Each number is 128 + 24 x the weight over the matrix's rms, rounded and kept within 0 to 255. Layers, rows and columns count from 0. Numbers have three digits each.

# up: layer 3 MLP up, 704x256, rms 0.0528, rows 631-697, columns 128-191
# down: layer 3 MLP down (transposed), 704x256, rms 0.0528, rows 631-697, columns 128-191
# gate: layer 3 MLP gate, 704x256, rms 0.0528, rows 632-697, columns 128-191
up631:150139090122153090104070193130104075092161131071137099161116128110168096072146123106121077104127138156135106121112115158121131123110140109095115107101116090151137115173156158123126105137143104
down631:152115125180129156162109112175142089099090113098134168128087159119175164169113106116095113131148126168127119194150132142150135076122129099139131122136129145104101158086091118129152133089125178
gate632:136140153136134121093102134125149135153140148135112165129079130093122172103133141120156167136110084115133125139099073133096136124144102092083133110151153137119128151158168095119125144095124115
up632:204154146082113127127160138153121178137117146126135153137124200158115139126141083135125081135089169081143089095150143155165146067141124132135143194116133125110121122088152141130133095120106175
down632:128132137133152133098129116132124121128149142115150129162125173137139078139112125188076149132119129113078121085157150170158127126174116161104099171130140146111126133100137088135096149136163128
gate633:139107133138119136140125136122134163098107151160123141154093204115125128116117127153112114149125077128121127148115084150091122111117119125194157110093106097111188131129128145087162102130152145
up633:120110117130122126111158156113146114141141116123132141098136108110124133171139163126161149138109115112097083149152110106132139113120129095127119176123099152113145113140135110134136099123098173
down633:123115128100093099101157149129129124184099133139109168128142094100144127128135142113152156123106152113132090141126137108139146120128118127142125181152075089132090109160170130157126103123170161
gate634:125136128126105139099105100107081118103155138126109124106123145135107127111125111115117143113114133118140134122098133117155108150143161117148197087141149128155137138124118144105125099128143133
up634:115143095126116161124123115134130120140117147112150144114155133113112143116135105147149116163114148162138119140101112112124156112159125177150114152146128141141139142154099119160165162106112153
down634:119123158087142148141134110127104144091083133115161080084145138137122152110105139149120133117117118115093159129103109115125138133152148102151122109138121108166126143121116180136145113139151177
gate635:128096135108105103094163129099128122170103154137124118081133136114161134138108127108139136179085119087129142154124132114147156085147099128162161150090138133150114175100154103087127108084118143
up635:122154147172103090174161140169110134126143126148163137113123098138131120083134127162115122140131132095137150143129178102138136100126090177082105166107126144134122105090079128124122130109128066
down635:157111158179107138166181130137128116113098121116120166118149105123120112109107123131121127128140194102129110125108203111139131127115098164129131145115116158170179118108106135117129138111133111
gate636:109107132093164122187122106151102130168158155158090179144148142113137111098123119122085097168156137119145121184110125180124122121140133102129145142105092130106140113138153123149138135142128130
up636:110150152122135135100137082133122179089147147140138151121183136146151094080142079142067094124149150133167138149134169144100095129102127147123147090116126106107126096176078132135085155131098124
down636:129095091162128125079146134111163129111109090095208087134159153137145092143100112153104106120130116119111125096130117144102122146155103153147108111133166146180133135127111133123171087104177107
gate637:158149116140163173132105197150117188162137143164098154087117184167124123159174063110131096162119146131138073114144129134147123110148057078083062143086117120135111068102187115115145091140124178
up637:086125114143117114104132098097117098106168107105123101122097108191128145124114140101162081119099085087155132111149149116108110132151134114111187075128119123157184158120160143131146104181152064
down637:143103110167192148180139076137135224109157143108141160104110143082115098149126105112122140133129172164115095151164115118078170141143101144106157147102119088088140169121052094136158139097097147
gate638:174176147147128113123081122132118158146126169112094105100150163124163121160073126113154110120108091148132092134134169136118148168124114127154124111127098113113103125131132121121138121133114072
up638:150168132171144173133142135127122155131127170125138112047122156157140103139108105111141097168144134117178075113140154141148129130115087149148099149134110113122115124135123116177154126175138155
down638:088127102162143177148146147161112142150151101104148152116092099144085129092135109150144114128195150116162140098106080114143091103115123124118151152151121136141127121144129118145117149128125163
gate639:122149134150166124125087152126142136139134118118126160136118092140106129139148090092115072120104119147156105127129150160066074121122166134105123125136148108120109091157139121136155100110123112
up639:110136110118151127131116150143124133103174122086133133148133092120133105132108149112136110136115139172119130112089100146087076121109153130122113093088136138115110120154177138122125174133122113
down639:116109147119144142127068126135137133140097083118213107116102158146104140107148150137135148107134129118117135133125114108159137140121116150130115109138094151123128095103141135153138086128105127
gate640:157112107140112150102140124110126120147129159145084119121122085105140127160154120121080129142150094098169124103111099098138151140147124142114110192134083118105112139133157081118136106115124169
up640:129145089119113138177151074099109105138151114125130115157099123103158100123175137100141200127121108102163163096157142114123111114094122155123088149134132169142143134129092135148107149126139173
down640:137143131113151116161127113121154139136157117118098159158134162105160111117106157121148160151100159123111116126126179124106162091093115122139112115143149125170165111099064177182123143144132135
gate641:123129128139157103139107128109121117160135133118142115156128145118139122121175086129141111070131120147137153176142099142122106111137150102152144104122104078141133162106143160121130135114138118
up641:157151121153139135102142152156134139097083168162113171138139138096118099139113154174132160115140124128113130121064171142133165142120124141120123118091114148121135100121144108063145112077107155
down641:153152121150138150137146149129138114148110169166148141135093159076124126129136099142123126076157109145110168167110101167116113127110125102139156102095106117148114165113177101089167151111138150
gate642:109101148097100044117111103168093108125109149143153165103146129126110093147102115176114129095078097107098109135118085128175126137179137128151119160105120121118158095129125114097145126115107123
up642:098096106123097142167159085136147115129113144138160160171136108131141110094155155111136137121119100096122118093114153107111138144124131189121162153132111138120093089109058152136144178142135137
down642:090125136138102190160182146133145121153140132092102137120125100151117149095168123119154164167155137153117122121118134138069117146117101134109143106158093133120121142120125169168143152134125102
gate643:196178148157163178070141142116111181130117139143061111125148167113076108173179073134111104109154102122113072112148168159135124114144140141182096125092124109133143163188147116108166073089152177
up643:106104122093098093148113136131161140112116144111154162109158110121099137161104136113063111103137125098125185122129129103119141154118096141148109156121149079098106099112111056118078080117176116
down643:136160142106129151116149112121118178139143176171073143089165126120136124168144143161100097115161093121119153113166134080136173143094158144140112115158123119102096121124122119084100144181083141
gate644:140125142146152117135101125165168140113097143147135165113132110114127160104155154136074110148099120120152130137124110150118102135111100130137130186127125115127131124120136143137114146123102126
up644:086095137130124130120111118176159120129098126136161157127107147135125119113159134147105121116107126150082159157092112120137131103134131124105110142102118118127126101155081093151108108144129126
down644:132121129098131164131128160129122130111168125085143107170155163143116142101087122098157155149105164133162151121143123143105150138130129138098143098150149096122095134109169162129149100101113134
gate645:162170173165146118157123119115118143149123155114106125132144131099138131135097135138143143163144115112136110160128101106110088116127114088084115152148107146126127113146116105119157099090128114
up645:144149185150140127153142085100111118152141118142125109126127124125110163131133121182177097103164134109166097133109085118124155118139118119080104151157118162124144135134098118155120114140139120
down645:127097140139169120119126123101153087120139085144185067134151125143104114128163117182134134097157113097157106112120113093124154128127140127119104122136106154151133136136138128128155132161128148
gate646:121116129109153168115138091135132102144107092157144087111096130112155118144148148176131115115119103094131154084131107144137114086147127101097123122115098117154117125193163146104093105164161100
up646:159120176118174157145136124122126098116103132122092139152132129068130108143147119137093171090099112141110157109082126114131124108120107152132129098095109104138099074160152133094128092132137148
down646:123075156095133139147147109129118090122115065174138127090121110126147123131137104115158063143125117095138137070122152096145090101139087129131125151117110041170142064174142205140144163149126060
gate647:162138182129140116167121154085095140127126160144149119090085144109143101156141183158124117132088117092115133146109139113127142141135129126114147108116123136140107111137145122136147108157122100
up647:104136122098088130119116117118123100139123140150119115150123134106126109093137125117137155143095104146120140110097124077145122108124113136155137129135090131118095135194100154127107140107146131
down647:143139138077129123139142112082090081134110133120116133126107163097135101123143179123109132118102119092102146149101128064123159142157108103127142097103095119144090124150124135116158128151142099
gate648:081149131138132119151163128145126077112097136168131074137139111111120136093109089153121133074161123130140142109083082111106127137092138125100112119121120140123104114141123114096144136116149101
up648:156101123139139141133100133138163101153123128127117167115110116131129098131155122113106143113138084176117140137138156098072126116130136103123094163123108099124130126164150158115139149120107141
down648:111158119138166108092190174129102098155133094154133111176165133125118118118139106122100117090158152131125122123109100138113163081151109128121145110139110112122127112124110151097129167114141131
gate649:142106132128144120128127174134130150168127117150121116142167146113106139148120094132122145155151124107180131115116122107083129106112144109154110096149144088179118106164142083099139107130106128
up649:102121112132066133122168133117163152159125123181134121130183152070125137106151125155139180124152128116117160116084141073097169113100110132156120111153105097129101139168122131097090119175121143
down649:113127058117089131130122156172118132143146110106183114158158128150124143130147131115138154141124093127148116119150107158106103131131173110149119132150181117214142078102151133150132115087130105
gate650:108130142085084086147112147081151098165162136128152106147131077102142144119157125109101157109123087141104151132116114122117110106117149117112162139085128145126098113122149170143168161126132147
up650:113144148131139137134077091131141157125135163129119146116110126163123143089108086143122104138126092137091119119131113104115144134154132120109107140129146128133120142078147126105184167137103157
down650:146144127109156143140121117115168158110186172109154132142136126165116117127105135124170139128129156149124108154127150139132116108133139145149155099107127158058128127166104153143108121133124132
gate651:123127162112121195161117146148118140174106136101119127147140147163129150135143075106117158143132157122135136049132109110144140151117139149142144150111120122098115161090148121131164127123052182
up651:145141117155136162170132144146141165088134096158155101134141108151130109103112119093124210151143159133127162118138164140109111108062132179168119107152103166106110135094103112165122150148114147
down651:095156097158094116135151139115121142075132115119125132099076127123130144103122141149126096087156112147154111167092128128130138112126118132148119090142098111188138102152094105124112154145155052
gate652:184134119112140112094161178106149094135148137114119116157108118088128107130149056121178062149153145132106091086138147142148122135121154132166130138116143108152080133136123130102160141111126119
up652:135116142114118141180061099144095136153053141124110135142111119132187149164125122145097131114099100122128123152132092137134115138164088148096090149087115124090110155115134149119076123121117174
down652:182109141101106117121075128162147096152091101129081146191130117167146094155140067118138079124075142131138113110129103124155142147147126145161101104155097111152109155089136154116078134145097164
gate653:101136135119114108134166124145116143174138151125134155140136158094162132153078131091186097115080100112158141134141094096114132131117119150154090130113117122113112106139101085128144108100122127
up653:092184136128125127093131121139115119152153143131144149169154147129147105137076158069190096138106124102102145136134112095143147127135113123147109139125117155129149107111108071146142132121113156
down653:124119112135125129103166145134157074151153106105181118154138090122146127102137119139127114147205147126092166120116153172145107129094122143127141146114168150117162085089121143108147187173108167
gate654:117149130146128127095089079131152121122095119185155165134107156134116142125110113120111158098131140132135154096098090105143173142129162083134117082092112155122157127125152137139128123126061081
up654:158156137152130100110104170128121123144110159094077113161119121147112094122141112142146158126123146167137146111141092127131101137166113145152154175160097184089146214099132115092115105093133126
down654:159157134133142133134179100141127142146098143154139142127161132144172157169102142130128121099139131132142145098114104096130122126137131125163099155051102111122127110152169140193164095130063097
gate655:138125180148152135179115120148159133149131112142132125119115169145140128155155070106145112068129122148150098101138117144115168125132092125154100157110160096124087110132119166117115144148146141
up655:107105099096133120168161144127162128121112139108122134122135120158179116139133145104154151080138137119075123143127119137111098171128142119112167149135122086120094143094129105121129122120103113
down655:125097162137109145186140112138161134137137117090226109126129158151137135157135105081162138090115145124138119128161111142133154125124090127152129135130152128147156130145110146130137096115142116
gate656:126142138115113142113120123098101123134156175126051149151131110130107136108114157148100180138124116165136189115120117127152139116134159131109117148130150135116137137104118109099109124095127101
up656:120130102136137149128112135107072105102134125103085125122094156133090120121123160138116189156144115143116150120149125128118128102116137104154120151170140146097150089128138097112110165150154120
down656:119121078133151126177101146139099131112121129115144120123092131143111119110144160114132165177127103098120153110119142127113139115148096140189124123112103098099132122131152086151149115152123155
gate657:138137114122124161124155125088123101148113166111146092143119059140149112168128141146130141098131134127119117132136085095126115146166116133127127181141119110092128166135116151135079161094121088
up657:126138135157148139118095144137126127110120152145123108092101080172140129136156134157107144174170109129142098099141147109164119151092098134139113125130169121107111166127143134138128142115146108
down657:135111145151130115118173153113118156150161145122154121117140136098122138106110073185128153123113123108121141111140166138117146101113132129113110107111136127156146116116122110144102126128135140
gate658:155145140143110145145112147118146133146116125128127138127142127127122185156119126105144119132143137190192142143141138095127166118131184090123086131136167128112166114055160112161116115077112142
up658:128118168150175110145122088107138126119109195160130169165100139131134156100133070157165133155114115151136137133120121139140126105111106116204154112086088102172171120171158159092120114163172131
down658:147152140155141147107164169118108100155123124126194144122106118131152138133115176100126120140138132162118121143156139138125158187132144158115109152181168167098114135070165158174100117105087125
gate659:118111134083121103125180100141101139102087116146148160157135110107145149140125144109125131100103112148094142116119126130163129093138133124145136145089123115111134133117117146143134117109133105
up659:098105114121140112129176139144174087134117150115125129165093119146129117121131114124117124128120112143098134187127166066126112122113127155155130139130088121142100133149091131157086126100105113
down659:112087080131151115122143148158129074110087141162048120161105124109156117147115093130112129133134131127098144196111145120085119102135117144128126092117130157134142177119097144101118126138096129
gate660:100145162122068107125121146133124128169145129133114145094173142094144123150098149128186133103063106130121158133123123155130148148141128137114122123136110119084121132137084115127109122107126116
up660:141091133121135088100130114134120126102068114124088103140089128163121132100111150190122126140118127105105132138153141142132112184084096129118140123089119091170152135111157110111118103105131131
down660:083130113102105077109096129126136122139096104122064109097112129143131141143114159167154175111112112127099088142163109145118126166124117119133133135101134124140159158121129108131112072123132120
gate661:082148134139136132111148161115124121138135131140113136155121098166133140146107108126122121137110129102120139152119117145137121113141112082102117139157103132128086130139154150122106147102131106
up661:121150122141100138134111104113152125140121157105100173106097137132139123118127128113113118170127113147127135093114115103125160132142121132162125155095154107128128132139155119105175164130090161
down661:094153126137153100119114122119167111140098152138125160130102103166135147114125118149103120173114108118098119120118115129133124091145109159172105139147108102133096152158165160128136119124112134
gate662:128082145150124147154115126122111136095111139105105121096091167119105133137077154116095109106139180116133143149111148161129139155116145118115138103161152123110106106127124152133135153142132148
up662:111112102107151161108156101164142121116152113113121172129125094140121101071159128145091136165149141111101143136109155148093124146179147065158131124145116136169132106093125131155148132141129148
down662:125163150137104087164096166113125133136134128125130097156149126147126127120141152116144132093120150150149135141148076094109104117073126135123127129106103078115131143160141118141127107124154111
gate663:152147185115122159115078126107123113142116104113112093148113061128115172140136092111125124121111098117118119118148150130171137133146152120136166144121117094108087127195196108071121112156147144
up663:154132102135184137120122138157147126139137169119070173103149164103139094149122063183117125115111165107133106144119086115102168162116097151141134149140125123099151143126093119118080122087130131
down663:151115128102124139088085116134106149149120125131090124125132126100124121143129045128125095096115143097118126109125128141148125169144109128107126135144114092098105142185151113069112151138123122
gate664:121129114102153097133073122106162187158149141125133109124090143117106140147103168155098121092087109099107122190116074085119123136137094127136126119116140131105102144127138136101088118133117116
up664:128136082140143125149141111134155169120104111123143132114149143163141132113133164135130154149154128113134100074117119168131144098141124146105123113095124163127183144120133139123170154102082102
down664:157131108131113079122133132142145110116129127101117163131120166139149090104083136126131146148162112160095126082137133120109111108161129153134123114101128166072152115117123107133156160159096089
gate665:129154106135100112154138162113123115138132136181122141171116081095145123108142159107117156117111113183157174132112107097135135134148133109121125178102115098119121145139157116096132117072123064
up665:086092127161121092106121155093112150123076122128137136089164120148116160168105100059160159140140111115131111144098123132107124122147134151133124159173111116110104107137119144104125134129095150
down665:115085127138138101167146126105116164112076130120114128093158116150137141168133092095158167148162099119138095134062132159097106117128137177162128168128119090126125109144123128131103109117109137
gate666:139119134127136118155122132159145121122086128124102143098126131138088139090153136109158086132127154102114148100095121135122160169152145131117145123158112163133090116070140126094091125125097142
up666:160091164133149156124130133093092122077114131117064076117124100137096117150163105111100154089106132131124125125149142150145133157128164098127151138150157150097095159142142085090133145113117147
down666:117118146152144077072135145145143126106175117112173151122120154143115107094154128087093113093099149132109139110118101158105149167145145094170124118140129160153167091123142105110126152139103143
gate667:115136066126109180114130141103118088089126123115135100141113099103151111099127133119042135141167119156152117128165138094094113088102141092110139142137110121092102153156121112124129118137151133
up667:090103142142139078151111072161147121125127110115164143103114135185126115100159127146155143134128116119118095130136096158119093117132098128130163117112155171143138071130130156146141157164128142
down667:135144147098156102133134140171136156155136173117151144136133171113084105184128133127185103121076147076117158116096110145157133164145138165163102148114120103120127149127116132134101086117128102
gate668:157094127140118123119127164128161172162119131140126099156120127089107108130107139155081154119114109141147130132113062116125125143127106143146113173110112097147109153156138121040154131096141134
up668:172082121142148140145117152111172124115105093139137102146124144114160142082125126131100155130120102121139103121105057105098149121085095126142103138166117117148100134141127089128128113142141127
down668:144100132145148152168125116116115093145152113164138121126155143137151141115151151128139140130155131087127074102094118114107135109130095120118087105153092153121138122121108136153094126170147113
gate669:128104117119151140143126169144123128124148122124132149131120122115135145143170088124120072123105120098129102093119124124135150091096138158111147114136123125128124123153135116159130136175107097
up669:171151082154148130131114141089115147110161141127127158132138158120139110111165095104126119101168172123121108141100099138078113131084075138107164094094120152116090113141149109086147101111175143
down669:112142155108111106146086148144100138121140129105161105124131143139140138152144124127161133149090092115112134107127177133177108076135180142095088149147106104138158141141150141141141101126095077
gate670:103128113090086147150089118127119126109123146120145150147127162139139148138135155133118115161144123144078113133143146107147164134138136131133124124143108145145155086129108176139092118139114137
up670:147138163102189134139140117088115131159158150142147094108076093118088138135125124128118119100139157118147135145138130138141151138133113067123088139135138141137143108107130100162167114131131129
down670:139132090143148143096102137147147137126138136113133127131140120141146115112148132142138141106109088146139124103125140110128125127150121143117144111179145076091137131111124194123141119156090120
gate671:120150160135147126140140142142129129165099144160116092110134101107121125164121131119113102042102116118169168093117144112142105099118138134127114151087102090168129137146201097086127125122137096
up671:112111130147102108128124151109141140122108144137116119171092155147114138119180104143171141173126095131088129146089136110156155155139141134124166131144111119086131131107114137131143129130099169
down671:107123127143114071116105150114121126115111123123134113149139115133112101160160102135153143137129108113093146111090107129149134132143161119121144123124083106134180132134132129133154159169123152
gate672:135143118166178155160148148116147132118144143141098154121116116086150117131123107117112130126103065108183142094145113108117126113131129137125107135121139054136118165184104127129118104111162098
up672:121152128090108154107113126127163129120130122135170137160090138136120161132134092148101159131142162141111142129143132141126148135151152114123126159123128107123126154094144123115113156116116141
down672:126195133157093169105119136144206102113147143129121082132131155113117093117122076145106167137154118119126131134144138158100119154139157104147105102129141117120111119126097113075093114110120119
gate673:131120138110110076101128126124143159141157142112134124148111149135150148163096115121128112113113119087102125105161090169123110128121120116125096125124112142098095122115120124124147099120105126
up673:115110116117139129153126166108153115114129106164107127105131088160121100133107119117107116089166149138183125157116162125131140145126159101112101140168133135140140169090154128143135129122114123
down673:122160121084114127148130177145085091103113169098099109107124128095143146109134170147117122106096136131146149134117135087119119095106182104128105097141111118144128118128152151104112146095123148
gate674:128122181100137130114104120105091120143154151142144081116126100130123119131164083104161122144128142147120133130138106133146099088117079125137136083086150108165100120142153138109133124144093079
up674:098094098144093091146124136166143078181148101124110152144126074123136118129117169084146159128097081113113169137112089120115077128158109113131121167128119150134158110122149158159102127099155100
down674:140125171106142133138122143120111119145111135142199086106137104125165119118144135096115128107128091119161122126142079126103125123107096144150146124103173065194133131152135099140127139137109079
gate675:138102083132147205131112175108163177104117122120098130139148124136106116121118112179097112133110160126116094146151118124155189121130179155106162141099134113116094180123147119110127131140168145
up675:092109141058143170096144124082125120161117142146130114155148107126086151107084174125114125107149099127151134113131143154130159124130155138102124123149136090109105121135155145130109139108121118
down675:128156173100144137104151131141100097118119137126171151152096107176117135136103145131111133132126141126153106154153145117114124093121149169136106131164131139116137157070110171105150101108134078
gate676:097151135166149108149103129160119154140097159126133086150106122138117158106152127143114115106145119131138167161105099090153121137136100115099115101082129157086149119144146110111117102127149124
up676:125149111109118115115131138125160123122160152171109171106136119151160117138128125144134101116134127134107089104124135122114139077107151134143153152148110091148126127095137137111125127101105121
down676:108129111148116094144117126140177134119125178168133135084125141131149131131168132131125097115134139162136151130082101122140155076179134129128146101123093097134165109130146131079088141085119105
gate677:148135161132136158124104174165101129160100115131108126118123103107096144151092127146083147136153138105139170107139105149098124101143153093099113131099124068138155190185151075087125127071106117
up677:137150177154122157142127092165187106133129159145125118101133149100134140134112118109106150166148130174137136108131145116084146129137112146155123091134109147100144166130151115112104121082098099
down677:119109181157152133143090132116162097158145145122131112091161155130163163102126103141126102142147093169139129133125164109067156175117107119123110078169131168116124149105143135122101125107102103
gate678:143129095122112102157104128061139120109121126129124137135106094145149144122116178084115111129134130161120126168117117123085145132133133095093137134136122108116117101094119168085087182140158104
up678:106090114145129130120087098124158094130139106120141143113113124140099193106110141168115149167114122141139142121134109133118139140143130147160116083135120123139161097131145158111077176118128113
down678:161120154153110127086126154179125127154119138118131120093164136129143091094158112209170122122136148119142157076131134140128121132107167116183111126124139164166113149174103136179143113133101139
gate679:148137138136107153096140145151137152126103126123116111154132142113115165127126125100130123139100176145064122128145122091132154107129132143122152143125130134094148156153092142133125147101120144
up679:121119105107119114118149141124169094168189144147149139153159127105149143110152143137129140139132121124140109133095099143151114089131115096167098158109097127146136127121116099128157112131138093
down679:115077162131141146101150153151177119153158149141164166147166163101167130117096129127099145129099195166127131111111158135135121103118131145116117164159114074126097128112123132144143074119128075
gate680:090090138117101098119118143168093134172110093122158116143125095138136134130080162149163145157113126154094173123121106112154122136171149079126125124145111089100135129136127134125131122121115098
up680:082094127119105146106075133133129069159118122147142122187088099108143141145124151089136110134143139146082156149150151143087104148138145115130138084115123135152138166119130140119127140118127166
down680:144145119099135160134162107121133099100102184152046106201127119107127128099147151140115155111118160130099130126127134134108089115125111120125110130114131133140129176143102124080138186149130113
gate681:088109111101147146147137088139126074141182138142096135090108139181133114125153135081151086153104142129122126162118073126178090155112162099128138207099159149115140083113134124142126158110175121
up681:119111100110152124185114118098112153099145146094097116112109161152133093082115166120165087141161144140155118133122138165154118139081151117138130127142164126141117087113094158134113123125166130
down681:125158113153147102097132130086125164147147085114195167112126105106133131142099095109094145138130130117121104106148144133108091182105117147120094148101157127131146141131127132115075132135134115
gate682:100095158074159092146142113131152107170158183109110091113063120146132129170134151103117135127118074112118122143093100166132156161118174107129211101084101125089128107144150099116166072141183119
up682:126153113147110168139144170133107115137153115144134134124130140140147109130160101138162135114113158141136127090132144107140141103145114118076081149142146169150138100136136118117113124126115105
down682:144123163117109159157147155129101102115118135150062135162128127087140125171163162115126078129085116114119179095101147124110158128172176087123135155129073125130101148128162133135088114128151091
gate683:144194116156115154132115136216117139126084158150131149115138168141114108135162130137097117102128138182117117132089144145170125137123075083088104166078122174124111117095079116097136128088080149
up683:132127132152113129117117139131179130081142134136127134134172183152070118155143095133082192153155147116103063081127128117122164147117047128148084143146131148148122099122140128138111110159137161
down683:136078113109114102131157167068133110133175134099084109126133111096146137135111121140135150146145108095091100108156130115084136122105143139160106096148142118128130147144191136118088105149181131
gate684:098159097120126138102142156184139133150130141142151144117112179113140179174113069103154136168101143111125126097157097147112122114141145146176116133105108152161177132162102145158115143132148120
up684:109142147138132130185108126121105128115132166126183185132112168152162132133129178129171076107093133168125096146117078125092135116135093126135092138137119142117141128112122152141080114168170098
down684:135161120166112122101152138130103108137143118107230102130181094129126104164137125119103116141157148121087138098102150091123100112171177120102176109129121110154125113144149144135110091143115118
gate685:096070139116158120132124120096160107150145114110139166124090145112138150178134136135139103102105138080106119138149093120094113122170127121098127112136102128084135108146146131132102166100117195
up685:134126149092107061114157165178179144118117120109101179115126135109135106116125192152186100104148157153117081154126147124103131161127150133114118131089106139105120149101124147126146128112090123
down685:128138118101105123115179146128098119142090151110171129146133121119133104164145104142161078164062093095162179140115129119138137138206130111118131097141118145128087104145141104153085144148135201
gate686:148161137156149149117093142140126149097104141124134113086158160087085128157153136139101111072137118104143110113129058144152114131074167069120105148135113153118106170117133088096146106127108168
up686:072109097143103150181127099137126125137135114092184135125145145138174141121175139109127083155106100096129127119125108120122157131081155102132164082126104126078141121111121118166117142147097113
down686:109113111095150133136146094078095119159182102134121144117176079157112145157115106078158181154096146134148138135148132131098133103118084155105142122104138112128128132140118138097153107131139127
gate687:119134086154119136086158137134149172104069162122102157137101150170092172114125104175116131164101111131182130151142162136161122105141106125095116167118121082092073151097132123139146080104123153
up687:117135151106144076152111122154135142143182126148167092113138096125160133145114163090151127125111152128124164170114127132072148136129141129156153082130130135155145126120103130150142137143119114
down687:120122123138174147094115124119143126084134137161113142128129079166106136146141122126108115149110137121125083136150135119141161131144133166125151097117124122133127152141146136112129166114121140
gate688:141187149135111127084080136108167108122138152131041132117153128129091125162128095169117136081118120152114116104124112118139154069151139114110100150084102130190076183150124094097148123121116146
up688:167170140101117197100131149132129141177125085141093080113116124127129135131125113141138155119143116105139140107168062094109151031141139121066112154133167155136075146170119105175141116141111135
down688:166127116110100189135161127114117135161115064164089082141147145148135136092110134100162144153118101078118175138145073095141116076123117117117142120155187136109123103154126160195095153167136127
gate689:137162131157117129106112166119115120113133153136118164122095121088134146154115110133116148136115145117142125134144110132129179119137146083113113138153128135112097122124137090129109092120095121
up689:131162129145144170122133105159159121163148119128105122146155107138162054148131127141124122137122132106102123125144130142114121135099119143124105149126147137128123161151125146142122128126166136
down689:130135117110135127105121122111103142174162104120125080127133123115082153105137126152127112138160099154112149138103103118153111102163122109119113128102107108142101140122153111148147143112117101
gate690:167155128109138153123102137126165147126145111130114088130097139152076152175136115089138083137098120128126121108157157131099166117130123124129124109164126088099129137118152137142146146107155150
up690:110111113130130126114126150127161119119148092142161097120142102166155110114135158142129135126130115102111124133117106128103081129144173122143133117135117108104152092149131144157141106126081110
down690:189122136125107152120154128160100126102127189144110121131134176129152106138127139137137145104160129129180111113140136132074139122127128138138113155082126144169135150112125093194138109105144132
gate691:102141117189096139111098161137156131126120144104092117138144123144109108155096100140140143149091137155127143104138147116124138121136124119082076170125106116105122182144164128129161123098119140
up691:124150145143165110152143156088137115166111160148121172129128122137158120110149162095096115121170081149185169116096153114125142133100116164091135084105128105127184129125120116127109133121112136
down691:121154119195089131131137188120149106133113146122185130118152128124142141154112149126101101146127099130183155112144165143135123129121094128069131145126136133089136144179146118123106112086123143
gate692:145125138138113177156078102160154151134044119137135149126088144120139186205136115131076129142105129123120134131157082114126143093138144134097082196124115140146092130122146141076084128122119135
up692:161115116123146143139112117072103146113095124152091101126075113109114133138121114108077136128106144118156114120139096101162117129176163105157158139118160095098137169110168105126104163138106115
down692:110123157113130151117147148124137106126125121154123108112176096160129115085137134136116123107095125102120127133142116138127140136116140129118101130152125138140155143124154150086098136128116164
gate693:123109155101071135097115141131141144167097143138121072107070076110108145134155164102157080090065118109142103127121110100128116128101133083113117194109114106128121113124178132130097119077097133
up693:182082094159116150142162080118149108075094072119182139094110123148150121136115117137105184117073117075137133144158094142065085102143115115100074134146196154166148174150092142111091134128187135
down693:135146114150156157142165147115108094062164119121118189125142142114144091130069107144082184120160122093148079156156168180107099096130104156125117098134127145158134126136068133141172102200125104
gate694:105153107150098099165156155142147149138114091156134172161131118128148146126120115138116150138169171135142127159129125112060125120163104129110150171117105142145132144141129130130165109153147147
up694:159071121113120120117058109116122089118104168097149100104112145118106109122129139101163115122126095130109148122144139125178066110122162126135121179157165125108147117109091112126089112126115120
down694:092106147109124127150114121122110140091131179131115165127113131109141143119156139113136123130116134132117110122132084111122119144100101138148111103121143115073078150156139137118120158115118106
gate695:170150151151073164121114139110148165122116163124125131097163150116127123148144087162146164111103136125093097104131126134128168129142126110115144171126127120115096198159104119111148119056090145
up695:140133094096107130117115140147118120129104117101139091105151093159160140148156077079121175135148145078128098135096167128166130111154190128093147149166109144138087155131103125115176122116115115
down695:141136099108164119127090129155109112152167133122114150131132106129140127122142106088117151150120144085123113106081147120126135132111155111125134106163107149094069129117096127133151093167121086
gate696:127130145103113154125112143137113115161118126119046096140136142125143133143129148146114139151105078137135116130118084176132117144132114129092115113108105122103146146150108116112111121114142138
up696:127099158079121150107131083116121143092114101106091133090129168155143136130085145084112118149148111077159118106166097163125124126132114093117091094120145149123108112143090112149061147145122153
down696:105107137100122119142133101101160150094139113132104153109109146145151171121088133099142135144154151094146124131137163119129115135124143122117121116107180151148103133112144150181087139131119170
gate697:078125086099125139142125132128148111145089144138155138152158137127164154093095137149103127151115121133133128121140092113110113127107124150153139177125127104143123118130131126099085110120129095
up697:121118151130167082107175135146163099126136100133138182149128111137096151140128166124169139077136132176105123168109142094168156111113129149130108102126106142155114157129080119118106126123108138
down697:124124134123189104146099162136126102098083138115131163118105080128151126162160111140142143099129131140127167166100126156145140107148138133089105142131115172156151125133118128131147144098101142